Weights of a small GPT-style language model, trained from scratch on English Wikipedia.
Size: 12 layers, width 96, 3 heads of 32, MLP 256 SwiGLU, vocabulary 3372, 1.99M parameters.
Architecture: rotary positions, no biases in attention or MLP, untied embeddings.
Training: 83M tokens, 2529 steps.
Each number is 128 + 32 x the weight over the matrix's rms, rounded and kept within 0 to 255. Layers, rows and columns count from 0.

# layer 6 attention value, 96x96, rms 0.122, rows 59-63, columns 0-95
[[100 135 175 105 115 135 171 162  83 140 155 133 154 130 146 147 177  92 150  80 119 118 164  66 152  99 136 103 115 115 148 137 215 163 156  75 149 132  88 129 102  93 154 168 148 149 126  74  82 162 168 100 189 166 129 120 141 200 142 137  96  92 158 127  94 109 186 139 107 113  73 124 136 171 114 147 179 107 174 125 150 158  66 137 112 185 160 163 142 113  80 115 120 170 132 121]
 [149 144 105 111   8  70 123  73 168 141 131 103 100 134 184 151 125  37 163 128  91 139 159 116 131  86 132 158  93 170  74  87 118 186 153 136 101 143 125 135 131 115 111 203 170 175 105 149 179 149 174 159 130 157  92 120  89 142 120 118 132 134 123 104 141 147 139 188 134 102 123 125 107 157 122 183 130 153 134 150 116  97 154  96 100 116  50 157 130 150 162 127 151 154 144  37]
 [ 89 153 164 101 104 145 115 134 127 112 129 175 101  71 124 140 169 115 144  82  98 132 103 106 121 200 166  89 164 154 151 119 120 115  98  71 115 101 131 139 130 128 106  84 108 147  93 135 140 127 137 120 132 125 117 122 127 130 163 166 178  91 145 130 100 119 129 162 140 111 105 133 170 144 125  92  69 163 191 169 106 102 160 127 121 111 119 136 176 144 107 206 164 147  87  80]
 [155 153 146  98 104 173 181 138  73 158 118 160 134 187  75 144 182  93 136  96 123  79 125 210 166 156  97  93 136 203 167 103  99 173 113 143 130 123 114 117 137 131 180 102 125  72 137  95  89 136 127 171  81 138 163 139 179 193 160 144 127  92 142 132 172 139 112 128 168 117 111 140  93 102 176 150 119  89 134 138 147 133 128 119 150 111 119 124 138 210 129  90 151 104 102 156]
 [126 157 118 134 156 112 143 141 152 103 135 150 109 187  69 141 145 135 133 144  94  96 157  81  97 145  90 139  61  95  99 124 100 121 127  91 120 112 182 139 109 109 118 161 112 126 182 180 114 108  63 133 150 164 180 149 119 120 128 126 146 103 159 107 174  76 129  61 161  78 164 119 143  40  68 140  54  43 107 174 175 143 103 151 133 163 204 102 134 138  80 127  90 107  90 131]]
# layer 6 attention output (transposed), 96x96, rms 0.153, rows 59-63, columns 0-95
[[ 84 176  52 108 130 120 146 108 158 177 134 112 116 126 192 104 136 141 194 130 100  92 122 189  86  94 115 166  65 141 125 191  72 132  96 172 146 136 190 144 146 193 117 147 157 103 132 198 128 140  85 163 171 117  53 120 106 116  65 131 116 196 150 148 110 166 141 126 171 108 159  74 146  95 128 127 149 108  95 105  46  87 181 111 160 109 130 125 118 107 114 159 115 162 115 125]
 [130 192  98 142 160  91 119 174 103 135 120  96 139 161 117 112 146 153 134 173 117  91 114 175 121 106 119 133 119 107 158 141 139  82 144  84 186  39 114  82 128 133 117 162 107  48 175 142 113 129  97 120 158  92 171 127 116 100 105 117 149 125  89  97 143 140 151  98 127 193 127 142  83 114 134  97 188 100 142 119 204 155 107 180 150  95 140 167 155  95  99 179  80 111 140 130]
 [140  76 105 128 126 133 113 145 171 132 125 111 115 166 135 156 113 153 131 107 132 136 164 122 122  68 107 170 128 141  67 134  99 127  77  97  98 144 177 163 133  84  78 147 119 162 130 107 145 128 149  93 125 159 152 153 137 162 105 153 119 165  95  96 173 130 129 123 120 177  98  87 105 121 136 130 160 167 142 102 121 121 107 106 146  75 139  86 175  57  80  55  89  99 131 153]
 [134 140 165 147 168 122 142  96 164 117 191 114  83  89 126 157 118 164  97  65 175 134 107 126 131 156 123 196 139 107 123 119 143 117 125 170  95 162 121 172 109 202  89 153 145 126 128 163 190 155 110 116 148 126  95 134  66 100 147 105 112 162 128 182  88  97 123 119  87 146  63 153 168 130 100 126 138 155 173 154 138 101  97 101 127 157  99 194  67 123  90 154 112 102 129 164]
 [140 113 164 138  79 150  67 178  91 153 138 109 212 119 135  98  87 108 126 123 117 107 106 133 153 102 101 157 145 151 138  74  94 173 125 198 168 123  56 125 141 115 130  96 128 125  79 116 132 152 127  67 109 105  69 128 128 204 121 136 134 145 143 151 110 123 104 182  71 126  96 113 131 123 151 143 112 122 120 142 185 115 120  75 126  71 163 228 143  85 139 171 110 180  60 127]]
# layer 6 attention query, 96x96, rms 0.133, rows 64-94, columns 0-95
[[149 174  80 114 155 142 168 185 113 147 126 186 214 104 133 149 108 182 152  79 184 164 139 100 112 121 101 177 133 102 130 136  96 148 175  88 158 165 149 158  78 154 142 164 131 148 164  93 176 170  94 131  96 137 106 125 150 151 135  89 116  90 124  78  64 175  94  75  38 196  84 137  70 157 105  99 171 155 113 124 123 114 171 136 193 155 124 139 114 119 165 107 106 145 131  62]
 [158 126 106 110 157  89 107 129  72  61 124 146 129 134  90 195  89  75 181 168  84 151  98  96 157 151 139 141  66 110 142 120 100 177 141 127 117 163 148 131 132 129 182 101 112 127 159  92 171 196 160 142 164 100 152 167  80 110 130 106 148 121 173 153 127 124 118 150  43 161 140 141 133 132  83  98 152 161 142 142 179 139 179 117 107 141  92  84  86 102 161 127  99 133  77 134]
 [143 118 122 110  87 142 172  78 113 167  82 120 118 142  69 161  98 155 118 158  82 132 131 160  67 139 205  96  86 120 154 133 168 138 166 102 111 112 135  96 142 161 135 107 123 117 163 166 133 158 114 120 142 108 127 106 158  57 187 135 148 121 102 139 145 138  93 124 104 157 124  86 118 118 102 153 120 152  63 124 153 121  85 150  21 144 105 125 106 129 120 108 117 164 124 109]
 [133  72 139 129  58 112 108  96 123 126 107 107 118 133 155 162 152  72 142 181 138 114 106 128 106 123 144  83 149  76 167  60 157 145 121 111 127 123 122 144 162 124 158  73 147 114 150 141 138 136  93  99 139  73 103 127 115 110 118 205 134 181  92 135 145 105 131 127  91 113 142 151 124 100 131 137 150 121 104 121 124 106 136 123  88 114 129  86 168 186 160 126 114 173  76 114]
 [136 136 161 171 119  90 171 149  89 115 126 133 115 141 126 134 146  85 128 131 144  98 122  42 126 142 170 112 119 157 138  70 141 104 125 178 114 110 149  91 180  82 133 110 108 134 192  96 140  92  96  73 199 103  84 178  85  69 153 112 131 143  92 171 101 129  81 170 119 121 170 116 178 184 108 107 115 117 106 151  88 136 123 120 137 141 166 163 162 162  94 122 142 168 118 154]
 [131 114 182 131 132 143  91 103  72 111 132 115 120 202 130 213  92 178 114 125 104 128  95 166 180 109 169 105  59 146 177 151 148  92  77 169 139 100  74 140 138 121 127 113 134 137 132  91 118  84 136 163 135 175 244 166 132 154 142 169 170 153 128 124 159 154 166 124 161 115 160 146 128 136 178 103 108 117 171 145 180 120  96 116 109 114 150 124 110 174 150 105 158 104 146 102]
 [146 117 148  62 163 121 144 111  72 125  93 147 120  89  98 157 143 141 152 139 148  58 186 148 107 114 109 129 140  88 146 109 124  87 143 207 157  65 137 118 146 137  64  81 123  95 152 146 123  35 126 179 169 106  80 129  59 167 158 130 153 137 116 146 129 134 100 160  72 149 140 162 148 101 139 158 109  67 132 160  68 169 168 132 148  82  80 172 154  97 111 154  80 129 115 149]
 [100 108 123 185 116 144 127 142 103 123  89 143 120 127 146 127 154  98 104 124 117 108  96 160 143 195  95 187 135 157 125 111  91 168 163 121  98 130 177 105 162 118 152  94 139 100 100 120 114 134 132 130  62 112 119 108 135 157  99 128 140 143 132 179 130 148 109 128 162 138 124 149  88  91 150 104 107 110 128 130 111 147 103 143 146 174 105 143 135 120 148  84 138 126 169 151]
 [114 125  76 160 117 104 125 116 170 114 142 156 112  88 151  88  82 134 140  87 116 144  85 132  85 160 136 150 124 148 111  85  91 139 149 175  89 123 138 115  79 116 110 109 143 128 172 149 127 106 145 132  92 119 138  89 200 218 127 155 141 139  85 137 183 138  89 138 135 129 160 112  94 150 148 134 107 120 129 125 126  99 117 150 181 140 143 154  94 171 209 143 170 116 145 143]
 [141 168 121  90 151 111 150 136 152  99  91  93 112 128 138 149 138 143 103 148 121 104 119 150 151 178 127 140 159 114 151 145  84 208 118 157 117 178 143 106 115 120 153 159  86 160 128 115 129  56 146 181 176 157 116 115  75 161 122 137 139 216  78 125 120 119 127 154 110 123 151 133 127  99 142 141 161 128 163  99  82 174 127 155 133  73 143  92 108 131 129 129  79 136  84 123]
 [ 62  74 103 145  99 143 156  95 145 121  98 113 156 116 133 138 117 155 117 113 169 120 133  99 118 150  79 159 123 112 171 198 149  90  81 171 139 177 176 119 120 117 128 155 176 174 195  35 136 122  86  92  82 117 126 136 137 156 149 144 110 154 132 111 121 134 110  82 104 108 107 169 151 143 138 191 136 124  77 138 140 106 106 139 139 160 156 120 177 107 149 112 141 145 119 127]
 [154 163  26 109 134 168  81 112 160  95 159 156 123 117 151 145 145 139 202 106 178 163  98 142 116 150  66 103 119  61  74 149 136 115 123 126 125 134 123  94  81 119 129 131 140  96 169 165 124 138 131 153 100 171 129 144 118 143 138 138 128 175 191 136 124 141 135 111 139 129 165 156 151 113 151 100 101 172 126 146 129 149 144 162 158 114  79 134 141 140 114  56 127 177 103 219]
 [164 138 164 152 133 173  92 132 167 112 134 127  77 148 125 106 177 149 162  74 110 179 153 125 126 145 179  77 154 106 127 104  92 141 128 152 125 169 105 120 165 154  73 123  66 116 166  96 108  97 122  84  98 122 157 149  95 125 151 151 131 141 139 129 137 117  61 102  91 123 124  97 155  88 199 177 114  99 177 120 146 155 112  77 163 192 144 110 161 115 105  94 129 134  94 144]
 [124 131 106 169 137  97  91 156 142 129 169  93 107 126 125 115 117  89  86 121  85 138 137 154 139 138  79  99  83 163 148 140 149 116 163  69 184 147 128 134 122 188 129 101 136 139 214  95 144 127 127 103 173 138 216 105 125 180 123 136 159 172  81 100 152 122 149 130 124 121 144 117 120 177 126 143 110 110 121 108 111 164 179 155 143 140  98 139  89 118 122 155 104 104 104 120]
 [125 130 145 120 121 153 136  75 146 148 145  94  99  95 112 174 171 155 166  62 193  92 118 108 126 129 113 153 129  70  69 164 127 162 164  85 135 170 132 131  94 132 121 168  99  68  79 125  97  93 158 117 145 123 165 115  89 101 104 112 153 156  68 166 137 137  95 176 142 186 115 142 119 139 104 132 146  76 106  76 136 132  83 159 178 146  67 108 150  92 116 101 135 110 136  98]
 [150  80 148 122 133 123 105 119 135 123 186 133 117 141 163  96 138 138 127 130  93 175 118  86 123 123 142 139  96 143 129 153 148 100 124 152  86 196 109 140  96 104 132 132 178 140 137 133 101 132 162 136 149 105 140 120 152  86 105 107  96 134 165  69 160 166 119 105 163 142  70 126 130 100 148 117 114 117 133 185 129 108 105 145  96 111  77 117 131 161  90 190 135  87 151  54]
 [139 127 122 215 140 175 153 126 175  99 173 158 135  79 114  79 140 190  48  58 191 170 118 205 148 196 139 186 177 146  95 227 141 135  87 154 127 132 130 124  57 115 173 104 189 173  75  97  85 151 133  85  87 182 112 131 108 147 117 100  85  83 123 153 142 209 138  62 170  68  74 127  64 153 128 148 147 144 140 151 129 175  36 124 133 142 169 122 105 139 160 124 143  62 200 155]
 [169 126 121  89 172 100  92 139 145  98 109 106 173 117 122 143 110 115 204  78 123 104 153   9 101  88 136 136 123 155 123  95 175  64 102 143 138  72 100 103 100 120 110 139  84  94 171 194 129 119 112 121 129 172 182  65 130 165 165  68 149 101 138 149  92 141  82 162 150 178 104 191 127 110 114 129 123 140 173  70 169 136  99  97 113 113  80 146 115  95  77 171 109 112 138 128]
 [109 123 107 142 138 146 134 128 138 170 152 111 133  94 136 150 115 159 111  58 163 166 147 130 115 159 127 129 143 151 121 157 111 151 136 124 137 105 101 168  62 112 194 129 150 175 115 115 146 137  80 104 125  95 128 144 170 126 156  97  88 164  83 133  89 205 133  43 142  86 109 136  83 121 142 136 144 129 108 133 138 179  96 111 143 146 148 102 146 169 126 162 152 147 157  67]
 [153  95 106 142 179 105 128 156  62  82 158 103 120 156 100 140  91 116 110 119 156 169 110 169 147 177 187  87  87 116  98 180 127 160 162 178 100 136 122 107  48 111 153 101 145 129 109 140 132 131  91 144 132  48 119 141 153 149 138 123 121 149 118 140  77 180 107 111 166  95 129 143 116 124  86 139 137 115 125 160 127 155  42 142 137 113  89  68 126 135 141  97 188  93 121 109]
 [144 134 117  94 140 134 130 157 114 100 169 142 138 101 117 135 114 122 126 149 122 143 117 151 131 112 177 163 103 135 122 131 105 126 123 133 150 156  75 120 134 164 137 119  97 139 126 174 114 103  93 114  99  65 163 151 131  91 186 129 148 110 122 186 145 138  82 133 110 109 141 152 136 114 128 140 120 155 134 132 129  68 123 136 154  99 121 125 139 124  98 155 124  95 236 132]
 [ 77 146 155  93 116 163 168 161  97 122 150  98 160 132 163 121 161 158 139 109 101 152  81 132 126 155  88  88  91 124 173 142 147 147 142 208 114 103 122 149 144 114 166 170 140 148 131 120 126 115 179 146 124 105 123 126 129 119 103 120 136 104  84 167 119 107 146 144 178 121  91 105 152 118 137 159 140 107 113 156 142 114 108 138 114 151 135 108 135 162 124 133 127 112 156  93]
 [132 118 184 140 125 138 124 130 112 122 162 129 148 116  97  94 114 130 131 115 109 131 122 136 141 104  55 138  93 123 173 127 119 146 134 171 178  78 142 129 142 127 139 154 129 104 109 141 143 119 148 196 136 108 120 109 134 183 148 118 103 191 149 172 141  96 151 121 124 123 132 115 125 115 155 120  89 128 130 146 158 101 121  93 148 130  86  89 132 138 154 148 100 127 101 101]
 [ 84 143 125  89 120 135 112 110 125 172  76 111 116 135 137 124 152 125 166 188 168 105 142 102 106 117 155 112 178 116 118 105 136 129 108  87 113 103 114 161 181  68 119  98 123 122 164  72 135  90 158 156 145 134  73 113  98 125 117  80 173 157 144 138  96  88 147 157  89 111 120 110 124 125 101  92 160  90 123 123 123  89 204 143 145 110  78 120 140  95 112 154 169 125  78 165]
 [163 154  91  69 152 104  81 164  84 113  98 136 131  97  83 141 195 118 119  52 151 119 170 133 107 107 141 148 128 102 122  65 150 148 112 155 142 158  94 176 149 169  75 161  96 160 150 119 148 172 173 135 116  86 139 184 198 166 145 106  98 160 135 132 145 148 109 117 135 132 126  92  73 194  97 136 150 139 162 110 134 156 149 154 166 115 135 171 126  84 130 120 141 132 126 149]
 [146 157  97 131 131 167 142  89  86 143 144  92 114 143 137 117 180  91 103 129 170  92 151 139  69 147  86 105 198 106 121 107 156 104 154 113 117 138 145 122 112 125  73 121  74 167 105 108 101  81 133 111 147 138 177 114  85 117 137  95 100  90 119 196  82 130 120 141 120 151 148  96 149 115 143  59 100 135 128 158 151 144 143 117  68 104 132 123 113 104 140 117 178 155  92 170]
 [114 150 138  75 129 141 126 128 146 146 133  74  81 131  80 135 149 141 144 127  69 103  89 150  84  97  96 122 106 113 132 154 148  98  91 107 115  93 153 131 105 137 128 131 144 132 139 143 128 137 147 109 166  93 134 147 195 152 129 154  69 140 183  82  71 160  87 153 135 133  87 139 119 116 153 155  71  91 204  71  93 125  96 140 135 125 103 125  96  76 119 101 174 127 117 141]
 [161 145  94 171 103 133 133 165 126 150  86  85 119 114 126 115 123 131  64 128 180 153 154 141 106 148 115 140 136 163  90 156 138 104  99 185 119 160  59  72 127  69 103 182 148 117 193 125 109 150 133 130 120 149  93 161 104 140 140  95 145 120 124  90 180 152 188 147 121 107 125  84 109 178  96  75  64 120 168 121 116 164 137  69 181 129 141 143 124 143 111 109 124 102 142 101]
 [159 164  92  92 168 119  57 119 104 151 174 173 106 179 131 129 120 101  96 123  79 112 115  93 173 153 154 131 141 161  94 127 175 132 168 150 118 176  91 118 185  81 173 176 156  84 180 118 114 123 123 123  67 108 162 115 137 148  56 135 115 145 135 105  98  67  85 173 148  72 109 107 148 155  77 151 143 154 144 156 133 164 161 106 146 133 141 118 127 122 162 134 147 111 133 131]
 [138 158 158 105 118 143 128 147 123 130 158 130 121 159 123 135 135  87 125 127 135 101 123 131 117  90  98 127  84 104 114  86 103 190 115 110  91 135 105  75 120 136 154 128  91  77 145 123 134 135 157 175 121 142 175 142 148 174 187  82 148  78 118 157 169  95 124  94 134 183 161 148 112  96 132 125 104 125 153 131 114 141 142  93  83 132 122  97 103 139 154 141 154  94 100 129]
 [171 113 125 130  60 102 147  62 160 103  80 107  84 114 117 173 131  85 119 153  66 109  85 136 128 112 151 137 112 135 158 108 142 122 160 172 112 169 138  87 147  77 159 166 106 145 153 152 156 152 128 122 154 110 153 146 139  43  82 115 186  96 127 121 171  93 145 149 139 153 125  81 138  94 155 131 141 142 103 105 155  81 168  96 119  85 146 159  97 125  67 127 123  72 128 167]]
# layer 6 attention key, 96x96, rms 0.133, rows 64-94, columns 0-95
[[114 125 133 108 131 135 135  86 144 155 105  83  87 164 131 131 124  99 123 148 112 133 118 134 126 135 126 156 164 156 140  95 142 100 131  81 152 129 188 119 169 133  81 127  73  67 168 102 158 126 123 180 152 125 112  69 115 142 194 137 189 159 113 151 131 149 130 180 120 147 141  79 132 110 136 132 138 108 121  94  82 162 177 123 140 118 131 139 125 111 128 126 104 145 141 158]
 [143 181 118 202 112 102 170  51 155 143 118 142 112 100  63 101 181 168 140 185 111 148 144 117 128 131 151  73 130  91 118 111 120 142 149 103 148 131 107 125  61 152 138 138 109 121 176 193 154 108 134  89 134 111 118 140 200  84 145 161 124  90 115 129 148 127  94 140  95 142 113 159 108 155 164 152 117  98  99 157 105 145 102 125 107  65 141  48 124  43  85 147 125 100 108 168]
 [122 155 145  96 188 110 155 131 134 155 115 107 109 154  77 116 172 161 155 142 151 146 124 100 145 117 112 178 108 122  62  92 127 133 107 152 130 189 149  46 152 132 108  97 120 100 117 135 120 116  55 164  85 171 115 118 145 106 117 128 114 104 117 129 106  85  91 188 105 135  91 173 149 140 123  92 144 163 151 106 126 134 134 120 175  98 131 128 152 124 153 120 147 113 163 141]
 [129  85  92 102 142  65 147 160 188 124 125 110 132 193 113 129 138 159 136  79 127  71 147 135 126 123 162 129 123  88 134 156 135 123 141  53 140 163 131 112 152 140  75 118  51 120 176 122  97 135 156 144  76 158 106 136 157 137 141  79 117 141 110  93 122  60 134 169 145 121 156 146  88 126 148 100 159 137 133  51 123 129 154 140  72 146 143 159 146 114  68 135 209 163 162 143]
 [ 96 118 137 107 103  56 146 129 194  22 132 142 136 174 154 106  97 145 160 133 137 111 139 184 119 123 118 122 118 101 183 127 126 102 105 133 116 136 107 185 138 122 139 131 100 101 162 163 124 120 132 101  91 189 170 149 124 156  68  69 181  71 136 133 179 119 158 147 125 119 137  88 113 127  77 108  99 119 125 138  75 137 120 183 126  80 129  91 131 115 139 150  82 177  96 125]
 [137 165  56  67 128 162 126 173  88 136 127 139 150 143 122 106 194 120  96  88 186 169 100 143 110 130  74  98 140  91 113  92 127 206  84  88 174 159 181  82 107 203 167 100 106  61 104 121 143 124 109 135 187 117 146  54 114 137 110  69  87 120 148  87 138  81 126 156 124 117 117 110 126 136 120  60 128 142 138 113 165  82 145 167 189 101  80 151 155 126 125 111 137 178 197 196]
 [ 90 132 105 113  63 168  74  77 168 160 138 191 101 117 119 115 148  92 190 151  93  86 149  91 168 105 160  81 152  86 140 105 181 129 126 170  91 112 110 166 109  84 160 141 183 144 135 114 151 146 132  82 143 167 192 163 135 139  68 127 138 159 169 147 172  96 139 102 119 155 127  77 132 129 127 144 158 116 116 169  97 111 146 144 115 123 140 122 103 115 157 159 167 105  77 177]
 [ 97 133 146 137 197 121 155 131 202  77 144 135 107 139 104  77 146  85 124 155 193  96 198 168 193  65  99  88 124  91 148 187 144 120  76 169 120  84 141 104 132  94  85 129  39 146 143 182 109  94 155 110 145 122 104 118 153 141 116 106 126 110 136  65 143 119 111 119  71 140 158 145 126 121 129 146 141  91 123 147  77 157 126 112 100 140 137  87 163 128 128 145 108 105  81 135]
 [117 152 166  89 158 157 169  92 177 165 140 141 118 159 137 114 155  94 108 116 130 125 147 147 149  97  55 101 149 124 173 160  89 171 174 106 173 103 124 153 115 139  82 176 144 116 122 160 126 136 130 162 152 130 110 163  96  88 113 106 132 151 103 149 152 189 134 132 149 135 111 182 146 116 128 105 144 145 122 107  93 166 129  63  78 155 118 153 118  74 104 103 150 105  65  86]
 [ 97 107 131 101 142  81 153 103 124 113 175  89 163 109 123 149 129  95 146 117 156 134 109 125  48 152  97 136 143 147  87 104 129 138 176 119 136  74 137 136 115 176 127 105 135 162 169 122 208 126 113 109 131 118 205 137 141 121 156 138  68 144 139 107 148  80 159 115 169  92 117 151  86 144  74  95 133 103 139  81 140 123 121 123 158 145 132 111  95 128  84 125 210 162 157  81]
 [125  73 143 138 150  99 173 144 144 113 168 150 148 128 120 146 101 113 172 103  94 150 123 126 127 102 106 157 124 137 164 101  81 213  40  45 133 147 168 122 113 117 133 142 136  70 124 179 159 135 110 139  99 120  81 183 152 105 102 114  77 175 118  84 160  71  96  91 180 180 174 121 126 110 150 139 145 118 115 104  99  78 140 122 135 121 220 130 118 136 169  94 137 111 147 129]
 [131  80 144  91 143 138 132 108  97 142 141 105 139 131 136 124 181 156 151 134 146 111 130 130 132 137 128  75 150 150 148  80 120 173  83 106 128 104  98 173 150 191 126 105 161 117  22 175 123  38 165  70  92 105 118  95 141 130  95 128 185 182 127 162 135 107  97  59 109  82 117 126 140 107 149 121 114 138 184 167 112 118 122  84 118  97 143 126 101 140 100 156 153 110 106  85]
 [ 93  98 134  92 146  63 115 140 133 123 168 136 137 108 109 147  96 124 124 132 144  97 124 157 114 163 127  90 119 114 203 142 153 120 173  93 144 118  88 115 116  88 202  72 121  79 103 185 205 111 102 140 144 109 177 111 137 130 107 147 114 137 103 154 110 157 161 155 154 135 121  89 105  87 121  94 165 109  98 131 139 133 181 116 146 157  78 137 187 139 133 101 122 125 125 134]
 [ 95 101 155  86 180 121 109 113 119 155 192 116 110 154 135 104 163 139 167 132 163 102 100 115  34 146  75 120 136 161 124 130 149 104  88 145 133  77 136 117  99 116 132 131 138 130  71 165  72 133 137 134 148 148  59 161 138 131 105 117  98 105 159 131 102  96 130 207 174 120  95 164 131  88 144 137 127 121 158 111 139  92  72 146 134 157 120 138 154 123 139 115 145 140 176 175]
 [132 171  80  93 135 103 147 111 171 140 173 167 122 103 163  95  70  81  86 169  82 154  95 152 116 153 133 121 124 110 120 115 165 144 168 168  55  90  84 161 140 127  51 109  81 159  91 155 136 118 164 130  93 100 214 107 148 147  76 117 105 103 135 119 183 118 157  82 122 101 137 175 170 120 114 128 184 132 117 139 128 196 133 118 149 121 140 101  81 183 132  98 100 171 100 124]
 [127 113 175 136  99 129 115 172  71 147 160 105 106 142 106 166 114 122 125 142 103 131 142 158 103 108  85 124 186 150 190 117 151 169 112 165 117  66 166 141 159 145 135 130 142 118 137  98 137 157 108 119  98 189 125 124  82 172 106 142 146 103 154 138 105 154  90 102  87 144 122 132 150 117 107 109 125 156 128 111 117 141 114 130 135  78 202 193 146  99 132 107 145 122 155 127]
 [134 139  95  74 113  73 120 137 137 119 128 125 208 206 124 120 120 107 163 121 116 101  99  83 102  88 160 123 134 148  96 110 173 151  98  95 128 129  70 137 126 157 163 165 132 157 158 178 130 128  73 105 100 139 154 177 150 157  71 145 113 119 108 158 129 113 126 136 167 126 117 137  57 128 101 123 116 152 117 111 167  83 132 118 159 141 141 134 136 159 113 100 168 175 149  80]
 [ 81  88 123 148 144 183 113 155  48 117 152 179  90 107 144 135 164 116  81 108  88 162 121 118 137 166 118 170 113 122 125 145  86 149 168 174  90 184 133  97 175 136 157  91 147 141 104  70 134 128 174 119 139 123 128 127  99  57 102 142 146 139 156 121  99 148 142 147 114 134 152 112 122 109  77 105 128 143  85 194 106  97 149 123 101 108 133 133 103  99 148  92  76  70 116 138]
 [123 146 111  80 128  91 139 112  81 166 130 148 163 118 174 115 110 132 127 138  92 188  83 164  97 175 147 129 116  85 113 102 119 137 147 164 164 133  97 164 135 213 184 131 185 112 134 117 134 116 138 118 155 138 161 161 152 110  87 145 144 106 121 139 168 115 173 110 179  93 101  82  92 159  93  94 128 125 127 102 163 115 127 120 144 117 114 103  99 135 110 119 174 122 179 123]
 [142 104 109 122 135 150 117  87 173 190  99 148 125 106 148 134 170 109 132  93 120 144  89 126  68 123 154 174 119 120 149 118 132 148 132 106 164 125 140 205 137 161 108 199 146 117 118  97 110 105  34 167 123 115 136 168 137 156 108 159  87 105 114 160 145 146 141  64  84 128 114 114 111 129 142  82 112  92 101  54 158 112 136 127 120 125 147 112 102 140 154 167 117 116 127  39]
 [135 146 122 118 126  96 128 132 122 155 115 169 160 134 127  96 145 175  96  88 100 143 157  92  69 161 156  79 183 149 145 160 135 126 158 115 171 146 161 112 156 120 169  72 143 103 180 102 138 158 135 113 193 122 155 136 142  80  96 140 111 106  91 132 120 122 133  89 132  95 154 146 106 103  77 119 108  67 113 152 167 159 139  94  84 128 130 147 139 136 127 131 116 159 152  99]
 [109 109 122 165 117  97 119 111 187 106 131 128 127  99  38 124 127 131  88 159 189 137 155 128 181 108 165 137 172 118 158 123 152 120 146 152  80 122  75 130 120  88  88  79 145 108 141  96 132 135 127 142 144 186 166 140 128 131 111  97 164 167 147  96 138  91 130  92  99 157 129  60 104 165 124 117 135 188 199 134 113 130  91 113 171 110 158 135  97 123 153  91 124 162  57 131]
 [ 94 142 110 149 161  86 139 121  46 168 130 140 176 111  93 147 122 101 119 141 118 167 107 112  72 163 149 139 111 126  89 106 120 189 128 107 148 155 132 155 122 216 181 155 158 164 155 107  95 128  88 145 137 104  93 156 127  74 153 125 122  92  87 104 126 154 141 169 160 126  44 121 137  17  76 110 134 130 137  75 119 166 164  68 103  94 122 170  95 115 178 164 123 134 178  95]
 [147 101  93 115 144 145 111 133 101 119  76 113  90 122 122 134 106  95 111  94  78 154  99 125 151 132 140 127 105 115 140 151 129 158 104 123 140 177  63 124 110 150 120 154 105 196  72 108  99  82 135 156 130 129 144 136 152 101  53 132  62  96 102 151 182 137 116 126 106 108 127 122 113 151 181 101 115 179 133  85 158  98  78 145 153 118 144  95 107 121 101  90 143 141 164 100]
 [107 111 142 144 117 198  45 116 159 144  82  99 155 123 165 122 101 134 139 170  91 109 107 127 131  39 158 153 160 120 135 151 133 118 124 156 139 113  78 124 105  70 170 149 172 101  88 123 126 100 128 148 154 140 106  54 144 112 102 115  99  93 167 163 175 100 116 128 127  98 133 199 189  78 157  95 119 106 123 157 151 177 117 116 132 145  72 123  67  97 137 138  89 118 136  96]
 [162  98  84 124 205 126 125 131 130  93 119 138 138 149  59 117 127  83 111 122 147 114  81 146  89  93 164 164 146 153 126 154 162  93 131 122 102 132 110 147 151 130 115  88 170 107 148 156 163 112  79 136 131  97 139 155 199 115 138 143 131 122 138 133 129 165 126 132 108  93 160 195 127 125 106 171 155 155  84 145 118  61 153  79 113 128  76 165 147 182 109 140  90  80 143 123]
 [144 107 143  71 147 109 121 145  83 137 196  81 191 121 132 120  91 154 128 152 146 118 127  72 139 139 151 179 118 123 144 123  94 154 135 133 102 115 104 128 156  98 129 171 125 159 118  75 201 143  65 144 179 147 118 156  84 144 128  95 122 132 132 137 133 106 104 103 130  99 112 141 144 141  85 159 122 170 119 184 153 158 164 121 135 128 104 189 140 137  81 172 118 140 133  69]
 [140 170 161 167 138 175 139  77  93 109 112 108 103 173 112  99 178 116 127 119  99  83 102 146 147  90 105 131  60 157 146  98  86 116 126 101  68 138 160  99 123 128 136  66  93 162  70 120 151 116 138 119 162 139 149 114 133 113 111  95 126 112 164 155 103 148  40 157 124 134 150 178 105  27  95 145 126 126 160 141  96 169 175 132 128 126 154  67 102  85 131 168 179 114 138 136]
 [ 82 136 125 114 128 103 159 100 102 132 130 106 163  93  99 116 130 121 139 131 124 138 113 131 130  98 136 185 132  85 152 122  60  99 112 136 153 100 155 123 112 114 111 117  93 178  63 144 143 103  76 130 140 179 129  58 155 100 170 121 176  86 158 164 117 156 163 118 180 181 138  87  59 136 154 102  96 100  81 139 129 112  63 126  87 152 193 136 144 101  89 124  85 132 115 153]
 [ 97 137 164 101 153 164 130 110 158 107 109 163 141 115 154 128 107 152 163 181 160 171 110 121 145 157 151 112 126 124 150 161 176 123 160 125 100  74 127 174  92 174 140 116 184 132 143 158 129 115  68  83 161 134 136 113 193 115  80 123 134 150 153  87 114 138  98 109 115 105  90 165 132 117 108 129 124 133 148 129 128 132 134 138 150 116  83 151 143 138  66 146 125 147 105 137]
 [109 165  91  81 126 100 105 177  90 142 119 185 169 110 104  71 137 161 140 139 143 170  96 144 166 123 148 119 115 165  75 145 123 169 127 139 124  99 115 140 133  85 165 111 129  57 107 103 112 160  70 101  74 136  83 123 112 135 163 159  90  75 120 175 102 114  72 102 100  92 162 104  78 122  95 130  83  86 147 111 168 163  49 132 144 160 190  92 145 117 107 158 162 191  88 121]]